Weights of a small GPT-style language model, trained from scratch on English Wikipedia: 14 layers, RMSNorm before each block.
Each number is 500 + 25 x the weight over the matrix's rms, rounded and kept within 0 to 999. Layers, rows and columns count from 0. Numbers have three digits each.

# up: layer 5 MLP up, 704x256, rms 0.0939, rows 137-203, columns 128-191
# down: layer 5 MLP down (transposed), 704x256, rms 0.0919, rows 137-203, columns 128-191
# gate: layer 5 MLP gate, 704x256, rms 0.095, rows 138-203, columns 128-191
up137:526568476514489477487512494503470494510525490495501495516499500498456516526524509502525494460532455479522475523541515465497469499539535494489538530507522515520517515516514533508472480473548526
down137:502497501489493506510557464557507446508499481503501504504487471521523520473502517485514527513491485544517490477502506545510515514466527470484529503513511499501502542480470523513455515522522517
gate138:520464500487531498493528526542498494490487514520501516519537519476456488471457507508498465482475503516460505531471521480514502500480486495517473526509489512500461497526502508504533480528520495
up138:512538473511491519512464455465499494518511522486500489505518473480518543523536530457498503528546477484496478501475490514489497533481482535507506462474506499505498503489488458497479491520525500
down138:460483497505492499506501475497473490487493523493512482508470485483548430504502513495509521491526488522513542485476470495519485500459465511478483487475505495478475557493498481529512490502459514
gate139:547493493519478492551466510536473492534474525521491499480521496512526467455471494518487496437505513502552529479513474488483503499497509516530480518513558475470519525499483471473489480518501515
up139:490496483456496519534493503470522498493514515455475489541509520441513520513530495473570477536475500546566522462477550475476527535548505489498474523479454491520502511506481484529500558492525579
down139:461488486493459503499519504459543469497488462461498564490488520512523529543525481499533498496497515473469506510464498525493497498492519494444449464535483477530478471518492509480513505491499492
gate140:464491487509532478499536459441493492488517570506487530503482437455536480510508511562494473478489535475473501466529492511456528468492522477481465495495492511507476514477482485504502508513445499
up140:527522480490500502491526515505527481555516487518518521443554519501486560516515475489534490473476495481517488506481493477501509485501472497483473487513516507523470483488510514468502523495504444
down140:505485491504498483504491508477546516479479484510516542521455448516548500512516506518469532483478451499553483555505476490502551506511519493455461508514520551447505508544539534475526509501488526
gate141:521490506472523517490551536486481502502515466469536461454503486532496493484514524541481489489522493505492473520477477482498481503489482505517498491480468558491509548494498494479543542489478498
up141:480500520535504455525469504526501513494495501477500521492536511486528510492488492468534529479499469497452485526479540490483504554471474563490500540496534482525539510486482522515484478539526541
down141:514513472496476495492456519463552558511482520530491504480430522488521514491505509479482502514534497538525509501493478473537486489521493505489496539466530509484468559514463491546530488468456496
gate142:471499490465494484467531508492479453541549499496476510520463515469538481490473478458454491491499486497505486493448496475476457515481519475511467491512479514507507497502523479543516523519515484
up142:520504539518523501496474474471483526513482489517545514489511514502428508469474509456527517493498481453473502471487493471541529485506499534491525527520562485482467489496497522451549490502525503
down142:485511522548481517513533473510506480466509503537492451515506516509541466521500524502482542526467517501529488436510518482517518493477511550514482525533491478497497532469489498473480500494507509
gate143:494476522519462533511492490449493514523512475495505525521479519514501492526473496472509499540470516523519496534531531526495494556461537497456462521461496465492493469468485541497476492484465486
up143:530494491471478477458500488498523492450502471536537502495460512486515493460545513520456509562549485494511495497501428519517479501544470567501479498506496539458517507528468485476472472505508498
down143:460548491537545524529523517467497472491498470455487415488511500531526464520491524480544467533522500509495485496511490483472527507455495459499495469486503558477512498508502545433488482514497528
gate144:464455467508497509485458545530549488481507512470494537493520498484496510484468502469482495514511477462520508506478501486494497527532502503522512529541505501490499502507499479502493511492493501
up144:497494496493490463483495487495513492497539488471493534504518517451514478550490479532484505534555495503523516504524498466478491490514487483503521502531525503527492498515547488481527499491516463
down144:483511519478508517519491509485506518488495505515480509485500491490509548553501578504516484474511490485487504505505493504542466487536520502490531518495504514471505499495493465522458448467489516
gate145:468542470538502478499483487513516503477546483461526496566502540503406536476517477530476552499488487513543513503481509533487493501505503483511520483495488506486487492465543467478491485477532546
up145:521542501476501530511489503499447490521484487506505495458513526504513490505486509494464490509465482487441487471464498476552542508481547529497484517483518497516536482480541520483530511530509518
down145:518488528515507500519508521523484494500440520480521521492507489475449492353521464553511526529509535514482527519532504491525493498511468522444513500513466526487469478483514437511508497515526528
gate146:538529471541477513537498514490448505503526516567560521497499543510486496505488480509474468491502499547478519472518513521529494518490536502507501497493478527455514510488505519520492501502493485
up146:539534480462505473548501498487491492494514499536568489580475487523524534521480518518458475538475435495510509484531504499498537470489448523467519519501517474497509532522490495538483510511504474
down146:519528462462516501517515452495484516483463532441472494497498518485518490511486527509483502501499490496530454488511467506492568467536491447492491545539491521530556564504504487508461502518538475
gate147:466478509437518503489482519476478512504481461459507504490431531491480528486474502502472503509484545500476498492468491493476520502477529515513489514496485513508516498458490516459523481476458458
up147:528474514528500518515507486479496488494481469501522523506542532457509461528494518477498506490491484525466502456535515489538533527504560477461518490518518501488463518486495505522511465522482489
down147:493505520500528484477489525474470524474532478502538509506515470516476465464522502485513490519462486493466504494519517528487493494483459492516513531513515494517467483509503518508510509476490491
gate148:508496510479490453512529534478535522522508511509488489521475516464493514490479510499479487492475525447521496518511500496452469517547466498466495486510528504523490499494492463533491497478491514
up148:456511501493496530568499542496492528499500472497502527537514481499526541479486473488500481470554494517482480475496534494526462483505523541512490515531467471524529485450504471533495528488494527
down148:472492507454503500493498483503479484485537478480522493456500507477473522491501537491501479486555495517510523530504454529477528513456490419536494530478491488467498499464422481490497492512533527
gate149:473534460534506518537465515539488527519485426499541501495469490471466463465499470529492490447574507498511492479467487506484446481534487473485539507531505492554532563477494519523535476528466534
up149:480536491521508526482540484474514466516466526475533451522503523489504462499511497491455486530508452527467514487500542500519473481521519493522469550533508519506544527494480550511552519488457501
down149:511515497514501489516501495486505454489494492509483479491476475510467491462492470536470434467478532479559472476478447539484498522459518534509494473442529530523530524497517468528483499523557559
gate150:529479484493489496520524512539504506541531511514532514511453513482529490500480511487484531505499477535465532469512521526496498499515512534521471482512481507524526561503520469508501474486515506
up150:513506494455485500510534462497514534525539502548536511504471500506493500504501506491485521508529497550495481524524511541493489546521496499543475479524488505544531520500509503544479476502495507
down150:469494495463440479498532488505460462499477484540514551519483482471483486568462524520530477504486551492491478483477528539517540528533501489463518513511478489476506521481507504495492467485488494
gate151:529490411530485465480487527492498485511477503493477506470505496542522515506512472540487494502532503493517521485470479536501446526534502488541505474485489457450522512529496482457517494496531526
up151:529508462537458465525530504498503493479537490503497479521485530502519478510524514501517496541494498475528498534534514511502499538534504439527482455533477477484520509514526528509480496499474503
down151:515479462505459499535493488499505518491485496505460468559524504527464524531491499496518497528474494437491509512497493537508465514503534493504517444477502492515490523442487507484467516482504576
gate152:488471500566498490531499487547508497485481475473564524485515506536512480539485513463485512463497532482464508513515516506486499482500552511537491489497501528475515496482493502498517463541481493
up152:501531498482528469523523508468445513481488513515467520503518446488493479494555503521470498506492496496525540550475491496521499486482446468477497543456516466481501502497518495483484528460539487
down152:489514509485476525461483511524544466528514512475467455467515471493558498473516530502518488496462536488531478498504501483488457493487503506495472495527493492501499508520496506469492489492468525
gate153:501478498515475497517517451532522484526488494515535539510480461494482475491508460494508534489499488485508511490504485492494497443520518514468449522530452471540483473531534477494508475498503460
up153:491478468515486486521511515527511560503493479550552519561550500483529520528510489530521509468501518506496498465482532478518540493524540495454517493498515527470500503476461521513476513467512513
down153:470503499515500510497482517441527510505450534537502490510504518446482506478480444531518501494497483466527527440499511503538462519485471509536493454493536505508479519516468483530488460508481462
gate154:533476545496521486465489527511522494524469474462546492559491514514504511490491500490508488495491497483525497489542489470508488475527499521463497497484547513467483506502504462483513511487496509
up154:494526461509513489476513512529512545519488482515549475439469512491528497521511508526511561480512505437550498525506487510497506446498474510551488512488475492481494497464510467490493488495483482
down154:527490526464483492516480530543493487503475526519537489508515475533518450482494511465498507504488464546545475477488536460528512498519472491501511523489489503480485479467492488481450498507497482
gate155:492463477539516535465524515478497496520516527490507461528527513517530509501477505485503521505539486542502477499487531494504507516466492518527457464513435537507480515484570515518470536564508510
up155:513508490531496467532517515466506520509533491475505505519480519472530563494514507460501513483468485475513491530569474518524494445465487548520485470540570473478537525482481451469456521473498484
down155:432490513503465514486490536495532511471498499523514488491529506460527483536529546492518539490549514544497478515496504519562584508478466541492481497499484468515468483511501449500512525476547515
gate156:536536472471504521525525488484506487552484437514475548551497547499488527463516502524508484492505521472484561531527535486473456496495422498515479529468505511549490541516504522474439514496527473
up156:532505510486497498498523485495502461450529529516489522508490510493462475543517509530486514484455473501531472492511508510483513517511449493516494511537513491490516503503504473546545481496514460
down156:489477487517528514490539488521531529484485532520529543532480474470529487502483509500481495493488475508451483481514507540501447474460494509479516511492526468479488514520480518474419494503496537
gate157:538473531451488486495467512492505530503469513509520460499491514474475564474512510498499485480497483491467469502497491534500491516514532513492455493513511551526541483497522503512535496508496494
up157:514471512483482493472490517481496502498430520499524499474475470496455538455494478508493496444550452477471484509499539503507499491523484531471498498523522515521491519493529538490543500498517497
down157:511462515504478520464528507564508489484474475507516481462474502533481521459482511483487505475497522477533490500491474534461490524490500457504522486470549514503514504487511526489473510484494535
gate158:509525470502485544470451514535499516482469471474536526499502508462547527515519510503498468510492543485502519510487484517523509526513474493495482468501462508528526535542501513508476509523505476
up158:524518484474503529537513513486504522504463475471514535505478476520549493502513524515510496477481543524489507483489504456478505536466507491464506497518505468496514525509517492476544491539518541
down158:499479486486514488481501498456469488527477489479492473544480516467517484612527574524515488505506507488466480513482510545520462496529506497466499521498512522493517504503527501502445518532495534
gate159:481517484515505503493501505475507516464538452517518536507469519532533499529503495432481464541427494519499477490518503537540501508478503543569524499516482487486501486536516542464522554545484511
up159:526484446532570524476524561492522502460524498489515481558523482501535493496506457487476461526497460488481502500492488509486529559481506505514529502491493504504532483496508486526525511480539455
down159:530512493439455524500530493481558520554554514451499527528522529515471491581493514520504505450507503532497503505496475521509487477513522459503511497479508475532473507540526511449511523471496508
gate160:517505497478507502478526511493464523468520511506520506513495481465487492504504499477484503480519453516491545449465449462513469491497503492479519504526435513500503503495509452529523486488536513
up160:501480543524517557480504463537483515502514520535482444509473531470549493501508532496534505534490443494535543486476490514493504529513567490508517522507475447521522514458514443502478514503486474
down160:493489539494478548466496465490529478527516548508511461518535472498476468567493466509512497477460469498515555470483462473495555490545473441511468477529502502504508520472502514514525504486482521
gate161:508505489516496474488540523503496496531486488484504453489496513496504474475502459508512531480493470463509462480518497516505496510533510539488482476469483528512467460505507515514482467492462460
up161:503483514529500500523531500499493474531489502474507498494488527493510525492503501496506494524510498492474461484512509454536437538471492500504506497516483535487527517494469481492492500534487524
down161:471478482505477510499494506553514457547512497523482489511525481455429521475480511526491516463484483447473545529500531493499511511502490512547501523548482536501511500511502505502516481516502514
gate162:472495527518492472478521490511475553500503441545478488473472476467510528511521461484502481475564486469475483497491443512528473529515459545510484531509495489489491482515480485481475471551471512
up162:546475465502480522494483476484521473514497511484531536468473499486506470512455482491490514504476489400523512470473465487478529500550512502468513495454473508519501498485474542537508539481510485
down162:455463532557513475484512517510533500500463514512496503470527478536509476509486479490538498484528494491511524470519503492486476515510527513495497487491490470487538542514488483503491504505454519
gate163:500473505454540485506478530471523506533482458501481517523464505484494528518482465511544473530520501532542499494481500483486466504487488505503503520472476483507497515503532475499529471559479482
up163:460535532515491520496500449513481510498492508472519452510513544531521488470509536517502471512525496538478506520508470477513507453521523499478527454505529519504479486493449482493469534493480507
down163:494423482541498479493534499510502478523469499462535495492511503449506504427501474484506484481509508515514519542526493519439535497471503478485506488499496489507453514461510528477507509507479489
gate164:462495493506522484496486513525504498468495482519509503494538471516563532493460473440460473517490480543504507483498508481464512524521528460528476522531494510527461541544452466509504564527489469
up164:468448484532509549435493535521580490491476516503526509523481532509507485470511476517511479515503505504521533513512497537444498483454482487506484509478466502500541500506449511454532505435506534
down164:514498506481521554508510522519471485450535512538491440500492522488469534478515543544523449533490528547505536517512503524515504524507524529493470457514486446500536462517498470500517509485522536
gate165:518532518508434511474474493508522495476508523506491508536498512513467518484528506488524510497476499473531487539546538515533483452499490516492489530555548498473498499470514477471500514474491463
up165:530470500431517498498515541481471509532489485470441519498524508469487486486510501467552532515530495483502501531524506521483491532538511471512526503510506497469527475429491559504472520526498475
down165:498499536444504508497463494487491449503470530535487534477517504491492456508496524500530508485488533493513475508488506498465482529552470450515498486489508496469536493494503483518493501489474493
gate166:488479524513492507514510469536511485469511512503484483515482456534499467452530508519479512490499488549486460485492554497474518452501523479493521543508539511535514529538503462542482497479496502
up166:497530479512518497516544519492498484464439489439480465468468524512478505481482490512506490518440484427499528533494545471517477486513508516463540510512471509495554472503501541438537455502514487
down166:478531560477498477458487465544516509498458504508470503498499485570495538539454545474504509511477472526444485467526459515508529517514530538471478497549521456523495496481466481499489490510520517
gate167:502440481494531510553527495453513518457520508473507519463473524521468498534457474494505495503503515449502499445491510500482490450510550475500484520466498485499501562480506492464489501514467491
up167:463522517475529498516540521473454500502549496515544527511498507549481501514453496531481490497455478531505518478453496472515484505469532489516506517555495494470526471515498500465451471518471498
down167:554501527530498496474476520462533514504518502525528466481493447495488508480482502516497490489558482519504515506479499500498493536486490535483441480471549562491485542528479511527530476552512449
gate168:443495550509469485472501457542496504562482466513496468485511519521521528509530472487475496484473490550490494506447492483483499504467496505501484486546533459487475510493481444509485487546518505
up168:535481488487481493532507522469496505499508546493572540491504487478475519522504549503485468470516511522488538493544495519481544482487520498471512527484462520519489485477552500457545487498504506
down168:501489514465540529466490483508530471468509483494490481490525492479478474435512495516539516546505488489519478503462509480531511463499554470411497479484489462531513487473491536475494499516485519
gate169:532483481460539509497504517507496525496500536460481507493472489526457453472522510500520508503486484456504496495452500501518461467489484494501547500504506464528513483540495527513524504529542453
up169:501470484483508493458493493451509525478506527491485495465455539513470465506472484518500541455493465527503525493521492489473509505474505462480490504521520517500536499500493501540496504514541484
down169:547482455479540500488458533501469498540493505493491488525494518483465514499503515477557502496476546506511502505546507467442466523451506521503509512487531515489505527486511500507445457509478498
gate170:494515490453523481486513527463484472484513506486527501524492494521515506471506458574514476499464488499496480518516459467482472444507515523529494517510494498489499511482497481497533519514504497
up170:494505479533521493518511485492541463505479432558460498536493539489534506489511525514502491494471494474476506502521474512527526491495478490508517514522511493528483564497493565496453535523457472
down170:489490463519500505491514510495525459481522459515479490489545499500487542508488559516524526489475498445447500478493548517514440497482489516538539530561504498515530510496476537511472529505516492
gate171:461543487479466473453505493467526512491501484519530491526519468525470516462509497534493543535470497457495474500530505509541534484496518472475458475464462478517478472449479509535502509509511512
up171:465540507495451467441540548473515481476528466493514468513502499573524507494467508496474465539508477476514454487487506509524527492491477497489426451502487518533492500444499500523486483502508483
down171:488492507473507484486526530498476508502497489508510523494542496519509522489496587527497498531495517510493506521470494503513524497459526509464498505486539497523484475485520482488447526480504514
gate172:489455504478526529500465488492522448517507491524486538510525469499493480523470466485493465548487484534510461549524482486504526463497507529492509500502508499516512489556523511499493531544463487
up172:512505499543452495481511528526502487507513490513494513511513513499500516502532463511527489529485480467466499466501463517481547512545545534502495510538504481482523502453463524486488525521525469
down172:496531516502506473470495478522499483513510495520519512521512470454492541509493497514509501492548518478484502484465518456500497532562499503475478514450486504448455538495529501498516467484522485
gate173:489468477517519442529510468497523521497490493440483483519517463537512515521456473541512493507469532524428515495530531484498541486516521526491523498487497512528464537470488512502498484502536507
up173:520505530493490549488478564518492471499490548511493521500498519467522501445523529484440481493525495486549449490455484538516515499510512487493474525511466471479519479524495499506477524512472543
down173:503486465517520491521550527478465466488478508498547480467474477468513480472512502524454504488503532511537492484469507481518492478490500479490490527486460500493536498508513542490521483492463485
gate174:472472522532509507509457519510486460525466477492511538517485496519484508495480488527488475495549516520511449497507547465498529518543527491524520508501499504524515475508498495498473502529512510
up174:493498567480517497507529521476534528507525497486472500530515499531480480495518519485511535507510443508493525528490524454524518492494478515483499483518504518504515490486507508511504477475554505
down174:441465471519521490507515496519476556460483510528487498497523555528525516473529506433474531494536500455520520470476484476491488457527487491545541498521544511499506479514505481517471491473482502
gate175:504518506488478549475487455469549518531496485490454524479481506492509479496462498495522531472517496471523535463545470478519512480493533451473470535464513534521513509484507514494505469527516476
up175:512509503545524486471469484484502475490515453534516471468511495479465498451472516488470531480519480491515534492497481532561478518524488529477447510507524457559467476500534522495467507522523511
down175:480556463499496469495495487507516497498481521502553454494487535506507504513464498489525512538506509482492510491494483504492480509514503520462518499500505505467509496494511507500479470497493510
gate176:524476463519484511491512503532469538513470499479542503504503494542475469492531481499490471479462510467432530509487558499509503462565474563527514500488520502523536501522497517512521476550512510
up176:518479513571501481490475479498521477451452495498483515529525494483525543536516501483472515475542485455470544513516497491461496517506496482463498507550491510522522493526545461497471525460466471
down176:511509474504538500503508446515504535542476455474498498549517491469532494524486517485525511495514522482476520457489517460510474497552500530527504439476556497507529514482463532512442517504449510
gate177:531487501507499495480497509511484501489480518489487520494509474517535512490492488532499483492471512465510573498495470494531522522510515514469500430501466536483486524497528485482483488512498499
up177:526501461496521487507488461494495518492477481487512518481478471544491505523488529486538470506511511521512525517485481495491500520493503514496506454511509508515483496522516529502463483515499528
down177:507505477486498538497509506531483499509488495495502552517483524545522515557502581502524496510469514504504534491498464519506494527510512507498512504477502477467505516525479490514440500496480520
gate178:489461512479495541529521489508535496459464491543510542481498544571475509514472495520516445472543500541508478500504516482503465511484468514515475489539462493472505512487490486467537482545488526
up178:508498490478525475522510478516464502532551515474491497524537506496542473501510521508509487506504469462515489546528488506515544512552531501506477487513534504483515476526521519502479526488509490
down178:482476498503513473488478485519497505504567457509499477494493496481486482447527466491516537501510488542479504510510458516525493515516541498530457476515535493534485453532521511478515478521506463
gate179:490552465507485507513527491514494493507553479536502479489515540495491522499489541491500560530503487515504523513472497458480488490496532517520493471510502498504516474516493486484557500520453516
up179:513515512534497495490522509530472456500500494498490495501507495509476504504503531494499536465515525501474479489483484508498514532525542486506541563463506483494504514473461487519551476532487510
down179:464481486520484487514514526507441501481485489478482526527460520498529470518480458510491543480484499491503513525491463532451499483544515551483498485535498507483518456471496507515509493470502478
gate180:496509496534489468455511513506552484470518550524521477467493513551471488514478472509500483501504524469496515540526506507506519521478482530526526530519494516528481522517513496507527538473482501
up180:495481507471468507454482513509516506500487478499526471499489464508485474523554473554497464512540496499504487466518526463501513489514467546492553476528504479519479545473522476493462497471491512
down180:519513479514524517536477529511516474485550493486510527479507500513486544450535490454484496510546543490483495522458520488536532463553488503470483525477466497523482542501521516510617499508513499
gate181:469492511514457521448494513498537545548514529522542498482462492524479506527491513522503510505477487466505498470527503529476488470481501490469461518490502518519519560508524484502491491485509528
up181:546524490504473507528507480495468465490469500476466492488507454507543521468490494489525498533503520521509582519574477479471543506467489483550510503479541512509447521519463445493480518516532475
down181:483476505495502479517480489445471507521500478535487514452486523503490516399517514502532473475506493452481512491511491520495518477473537538502476462508515442500560541521516531474563519507497484
gate182:499541483522504496472515501485489513502491538488485518474512520494506514523488500495507513501510486540511522490473500555506519509483538463511496504523510484487495499473513506475514555463451481
up182:536518497507491509502485494480460501517504512468465513487516493485477519554474521495494557516532539532469521483538492511449514519521525506513519541462521501501458527473453535460490509479470504
down182:474524531532505561434486554529492486534470549490477508495528500505479468466437500555555516484519481484516518516460517544477532489498485497507459533500498483515487485502477510537481554518462492
gate183:436517452501519485479511492477480501507513560528491478502524490500511545478489505463507485526499458476511497485492535479525490475519515501463489507483497510540473474508478469523489506517492527
up183:471494459522503509449504481495476499482524486500512506522519502495493536484488525439516499513498537514477491504477537499520491500496521492518507531479521476520475518518510478529490512516506538
down183:522500503498513514521507475463479508517519485482503504512493483489506535506507497479529497489509464534540484528469530496536533521460473509538460554489535486494466506490500474502479485491550519
gate184:474505470502535458430495527500498458519434538479522489563510534492505508495467509475482530463526538452530468537521523511510508490513515483495470510508518499460471486515487523493494483505496522
up184:506455521559471512528522514475520485520460496498503508445495484471511503521459457499577482518487516506469497496501479462520480502541488504515515489531503486486508477526470530489522488525520538
down184:521478450476496463483507511522479478474546447497523473453470485522521490475551509506507489482469537518472499492515515493509490494509479429507491493486519526470529501485471519496519509514478483
gate185:549502492497531530477476541484460540532487495463510490527505479461506475512509509547508494480512509552489528512508528478483550494571477538504525475494504533482526516491466496516468509474503508
up185:446504491527504537460510462475525517490509510489486489518473512505529526537497489516493503506481439478438514555463496498497528488452524520479503486520514470530471457492501484531483491499479503
down185:513518509456510483499492478535498513511530503475501503476514479493484512512545462527491502431495488478521503452487487470543485454502525499519477508491484482553454534496494529504503506475500474
gate186:491478502575459477440507500488490471510529466465529531499512520477460499489477465509497532460506507490527478487518483483486466505462459463469480485501506486546506526493545493498495510498495486
up186:454555487499534470527443476503508498532506540521492486531493494516536533537483480487457512478514561489475531495516523531506507496505534484504483463482483466533459479478493514532500496511508505
down186:511487521516515532536528503450493507474473506481504494521521497528496514547516483497472490522486504500512494500485504498512540502552518491497467504517427492474483502497465480503492494480494520
gate187:498478560503471550514501501489541506503513477476483513513503500531530509518497497488505504510489524516523525463531531502483505527497467509502504473532497517505497482537513505519518503529503500
up187:519507459514497487538468523515507476480506482492518490497501523489506491482488456469548514447490536531505522515473466467507490442478486528506541500514528512465517505498491557515535547506503494
down187:512495520500523492493496458545490560491491492519480488505495431496521495500525424472442474461552471508522490510524507491504509528471517482505489510481503496485525494483532494469521499511484529
gate188:505518476532447512505453455505514533485457523511492492465514483492511412552507481521502455522480532449490513487479551482492510454517486474503474508588517541509499531555487533489531476484496489
up188:514489498490497481483498548455503513467507493519536499513497566528495492460536498466527496502496503519470458477481523543481474532483464482512511497480466494512494455489482508486510522517521504
down188:476490508522518468549474479502538546478469525469492500483476509476499496534534481493477508499456507517481505481476531476426498498516480449529516499529517501493461505475460473542481479487549503
gate189:488561524462528467484481523456508550508480531505494499479498483484447509464501466493491496520491508473542503476506497499469545483535512479477494495527498525486525497484470486497498485537498466
up189:557514491503521523488510494504500524520450492482528492538493561474504497495476489502494509500489525513489496486538478515556493500506541512521516503487507486527474475517488473475515485463499478
down189:471473498542517490472500500563489556516518490502485520503457485473524503463508517440514497526460523458490486529490473466548530506502529498470515519515540508528455461494499475494494502540480509
gate190:528502456509493487537523528537487577473472482547488500460473487482534498472508515520459554492519488547476480523512508492496492539460516503524492514559566479488482483525487494512485495513509485
up190:482533479509468508500486509524496554494526523540500509533475512503526511494513444514535519513527493545500458490527516531514531518506433487500537502519523481478510525490526523511465444507486500
down190:483506514483528524537515504525448495481514546496501517513498447463509494549500464479503500501502524510492496540506457548512514498482496494477511516534498479471500520449493515479426508493489496
gate191:476493506522473499498516489517482482490518521517511486529483531530464516499497492500522515496513507541500505476514445481504499449482490500511502477502532507538502475456501479542509532528492463
up191:513455502468501503531503484462493509518454485519520464509536470537497454494477488499472481441558545501540502524495491546500535529470476479481504504504548465455489470491516489504517525532462455
down191:519510490487508556522490466482473550471509526505542478550563471518538454463546503514520454513524548491480487516517543529502499487469503536499533522495470474497524482480554497470546547474508509
gate192:485515516510523511504517488488468490471446456527516539485478519567519476515474460534502523498491511563501494503509507528482555508472493483483436487533533528501474476484482478489507475456509507
up192:491494468527507513503518466471508526496561507469549475510475505443498502501539533499475449479506504518531509500498510502447463496486505502492525501498497444540507528497503562493466490490498512
down192:493517505514524526546505478463501482529511498448481495456490502552437532504469455520500546533519501480537498523482503520488513496496527492535427458524519488505541508500519503454520494474519506
gate193:484481459509498488497491486492517490542478568529501497537452465512511512505532519485551508500525507490501533485498531540517469505484478494529477495439494503514520519510512471474531507533498508
up193:499475531458485506482497476575506477481466461437526477437493509532521489484501509493487485512490452529523496488564488495520540482546492484447500501532519486491497464482487513478470533457501501
down193:529481499511507515553479532506487480470442475462510505510493516512519471488525465527489519488477474502522492542536498467478457476491480482455506465543494519477491465490533541497498518483487471
gate194:517486523468463452464453545502494509531520517469527494500498479494481492485467513488496479492521550560521524563464495499482439501508477569507484525497548492538515482566454529486514527499515525
up194:504481540471519484483493526517523510514479486518532483487480515518509446523456546468498508525462522480524506503555547489502510517507504530549475557504547490463519507505477523472510510510529504
down194:523501519513541503486528531507524516474493492511493483497527526505523550526495465496487448533514525470520479516519561492500500502513496488493549508524453482473499485526496477526547470516496473
gate195:482524514517463503544479483494466503484538456513532481483491473493463523502518466478486513508487509527461528467521507544514488463505522457535508524482474459496425525490499536518497464481476495
up195:528473491508522500555478458482469503470528514529521508517517488488509551490498505517512498520511554530482505477511537511538494454480494449553486514472481521508496507489566540557502475506442499
down195:501506505492529493521489523485501500470529502531498519486474480469466471538516521489522514510511555511499544486491503550519501467477468428499512479477517504556462507507518483520539495458489528
gate196:473450518511454487535502484502480536483527506457467543510464523477485489533473478489487507495504475462491466474499537521488500541439483550494543497520527517532468485518510489510555491472494506
up196:439437538493519538506481506537520482483475515510488509527542485533522467498540519519516475473518517516523479526486509486487508499487499466452486525506496463475515527537499523517544496557499474
down196:456479520517527487437493468532427477510493532498545483523479528489492486465546541507500495535558501526492461486482522500548510516514472504487511532488492452484455520507519499493560541549524451
gate197:477490529456534510497487532503523481513487483475487509499525476476503505461517498476405481473549482475507467480513508444519555451523484505494503497476534508463465496482524530482499532496497478
up197:533551560463460509489494548509510500497480507448532502457514488475522530472496498534498538547529515473497491541502484510498494487490521473506490504505503480500500490482466431522533536464493471
down197:540497508508488496468462497494461500490543480493496513539478471519497483524522531519481528478451480496493530468523487469531514513503482526501471494505515476427481474511516548498539511506506485
gate198:521521494479483489536485480487479522497493491491495487496483490473528498534485502535495533466503479464514492533505462493538505500498496501499484528509531499496503478512461495518467473497520496
up198:496487492493481506490529513484490450503500512513487522491489503552501517481509468481533486488496531515481536485493545521491520497521524510496515491498500503487507502482507484492514485477455488
down198:481463506523506513507519504496519485498516504561513498526491506483527517342505452511511476494521512479494484496505538496531477487517507496495506496511514522498513489505502499464560497483474514
gate199:548513501530463507495515483519517505506506503523513509511517525465508485508491502495533470470504500496522475468486506520474491473426513482513498469503496531503516528534417513531553479477527510
up199:554498513514485514511490470554492492468490513511513510483507500475513445535482478499533505513477523509514464448503488543499473489451510486503514477511472509492528569503461491552534455500538495
down199:510490543490510505513505480496464505511514545472483514505480502480471494477499497473505495500565524510486513507503521510519527557504526544496500514490469488500502515504534524520526505490476451
gate200:522541451529520480483491450497493491506469455497473531523510504510500496504498488456464487497525523483494497474511543507483536478545492507531450526508507504492478526481464515484519519475526524
up200:512479542465458510533530532453463492478520521484522510484513491518441507476525530539518509492462482473480471480527505516535503540492515489467529502492521509524499466531490481498476504516493550
down200:462509514492473483541485507477524492488522522468511515479548516445498473475508456479533519469476469492547510498453506481544442516474538499495539512475449503534513540525538549518517524470485507
gate201:483493535531512488456525556465479520495537525516498534555513508519497507442486483502484498505500524490522485484508492494511479488483536472528494521501433584461493490515478512514476472409525501
up201:542482509506522515463514521442488494502486516516494476476476577485489487504492478495487494476471479512508513498485511529499540501506486557515497505489539479507461473513527518492485486487497503
down201:529484528476494500511454494435479561504485466517475544493491467479519515566494525510503516492531550473492479503487502522478438529449458506498526463518520511487497494453496518528502455508511474
gate202:477507515486496488516502534461515493486537503466496485484473480471501505474510495513500477414491495535473453548515518501497481505490548549517502507456507538501493510482454476475528486505533540
up202:509515504517508482442488478525501540446481479507518499516503518487478473510483524532502497476458468503498530478474543467523539490469492492477505506510512536483476499498499502498498525510497491
down202:513504526514507470446527563480512485526524449519514506522530461511508496473523527505489500512509497458500533521476453490496483466530522474459486478534486491500537499460507521501478513483495474
gate203:485468492532542518535495480498487524443518494507505453490496513507517492548478476496458486536493536491501541474507477501477499450531520521541484484513515520505481493551516504569511550517525448
up203:456465499479515486509509478487534497541545519524466479526521443490484495503479492436499523503493494533512487514493488503530512444457526526545460503490506499519496537536451444545478535491485505
down203:479487520474520497530459509480460502526479450488427495506497446572484481506486495494515510457527528459494532475503459502517475478512511482478510522509497494499538511505521534500496492491508451